Each number is 128 + 24 x the weight over its row's rms, rounded and kept within 0 to 255. Layers, rows and columns count from 0. Numbers have three digits each. The size before them is the row's rms in percent of the matrix's.

# layer 5 MLP down, 64x192, rms 0.208, rows 0-63, columns 32-63
101:131126109130132125146054118146133150119144130130111138123115083150092148080073076119161108142116
100:143154114126141113091083182098126159193166111142099138103135155161093123151139152111174092146171
113:142090147146117151132167148125135165161096116142164175110141152182151124151136148129150177087109
094:071136172156120128136092092124104148157131097125115143131124152114103123156152138126134136122119
097:159096118163127109118136126104126146163137157126076086154117136158148131132145204112108147128132
101:142134113102112165141132145165104150134135121145142134108107106127144121120142129163122094150114
096:130138107096120052101158121131138128131127137137148116109141172121107149133137119140114154118108
106:106076117142151146192135151105162159087144131140135139126074138116135170122156126108103122161122
095:076107119091135112157167095150118129121134130130143116152114132105152134168120130158157113112122
093:093106123113139148109086189104157145139130092136115096092138076097116126114098113153177140077121
095:113099144125122111107154155169163147156116123098138145158088114148156150147153143152117136159087
107:112137108117109188126163111096177152134142072133137090141106110133132109105111133159141139115099
104:096150166170129134125157134139091143147114161152082112104120148126120123119118157142123109144124
102:106109097100120112094103137130105153163125150118096095159097115097157127150118133160162105141102
111:110169120171093123087120156122123129094130102133111129112157132144141122123169165093172140118148
092:105130136129117129082118128119095115124151126156099102100102130147177098086159160137078109094122
102:136127163116126134133114149123118156110131110161137132120142149173083086113106113107117096108143
097:123112107147138139132134118133115134153140130126105119114085111134149147111124163140120133127130
094:132162126124126149114111105064164140147096119113151114115154151141133129156154082139155136136126
091:169144164097128128163125121133127146173116124096102084125135104111158170116146124098111089100159
104:106116182072109148140173135135124099119128151106176073150156158160117147138151116105105115165158
095:131140123142110168114170126131130139146115108151126093111145090125141144103120098105085167147153
097:129141110128155142129134115145154116114107109118145087169121128131173144125108122158170137101148
096:142116121173128121138108124150125095127110143114125138134114119124131089121132114163118166126125
101:097154144143124141082151114116145110113125162135126141181084125141119102152089148145118159154117
098:105126115121176085095130104143103146121085090137104156147160134124069112142123146103079128128122
092:128115090137180159114131132113095160102153093133158108153103114149130160163092148144170100140126
118:136090144108119144169168122119130124165129136134160112128122159153126137146131172101108105153115
101:108106162112182134129129160125134133113151116098129152133104159096138080141119121145090127154112
097:139092149118118103135110151131113101121132143121107126058128090138092161124129143140079163132092
092:173135138114119155150121124145112125144126130113171118155120113160091132133156171119143145154109
106:174134132121091129115121101134114116144155146117146158124071145097125095109116110150128169138125
106:088140147161091141128136136163135141122135074140114126091148078155115134186107175179126127142128
110:177120116116125093160167135100146092092123136116146089110109137111125088114117110171164135137108
106:141132141155147099103139141127085185133144146115164128158137097125110082104142149107096133166100
098:128156149133138115106086139124145131119144148152148092139137118099130158152153122119138155167152
092:093144101152107122151129129149125162099125114078136111111132152140078102124134111121119130142117
102:106088118149132130099108164129107144115129077115090094119140161096134138140140130132113123085180
098:124105131120135139109154162132148124092112143134115140125090134139137154138168101124114130144051
096:129072140115118082122110179165113152108127159132122123179124129163145117113138166139142121152094
108:156125166100111113125102095077124119119104108132134150171087139131160097140125083125109142091198
089:122149139116143127132116096094159128101163155092149138133210099128123114096107116118164117136105
095:157141116095107106139130119145114106171131150154146148106140102156098134148120140105139125154113
104:131139122139130156104096132104157135144079109109087163154122138120175162135123101106169144150109
108:138086110105150110175124126175145121134088110119178163169125086119129110143109122140117134157145
096:132113158121112102119124154129103149144097123150138137162111122135135136104115128125117152106141
094:061146115122120124067112110151172117121115152110127152146125135134096117131128109133099123106085
092:126140093134085154086147155123147105149129118148137142138094095114149118123105109128177158122087
093:111109079124069162078115099140091134119134110140109140130156109138073073127086102133131127131125
104:127137134101133150145118157139128105127115102191123131174104140130156132108124112139124162119132
102:122210091080092094134151134129103100134122128110117162145188135140134114112151184089152160130111
101:142138103151134120113119111063116122089098144172156127123129077107159146146167110079122135168152
102:138138133163150166118120147145128089170142129114155130099108104120100133119127151161149145139137
096:096106136111109108118085112149122120162113104189102132108131162090127113074129080118107181145116
094:125123151133132150118131159121150114129113107117166149156129128113136113160054085109124137146138
094:137135160161102088117124115127136081102107126122097139119153086106096138136138136147146154101167
098:128137106166154112130101098135139103106178123122113099113156088135132152083122132157105118097123
106:097120196110170117109097104161159122118142157150120123122082159137123155132105140212082100164098
114:109157155100165106146104136141136124141121157074125113113092114065136128099142135130118095115128
092:113107141079095122100129139151098111123174093131157153111161147123138147120153190138112100125110
107:103139124128142141150119119123147161149145130186119065127102164106152090094131157118101117135126
100:134098131101121100117152160129139146162164111136113137136102117142088137148120133105147124159136
104:104134072121107135103140144115116131158147093151129152082118096163170122126112132112128178095147
100:138122123101103063146128133083108127130169121120136134107118106104102139141123099127132170088111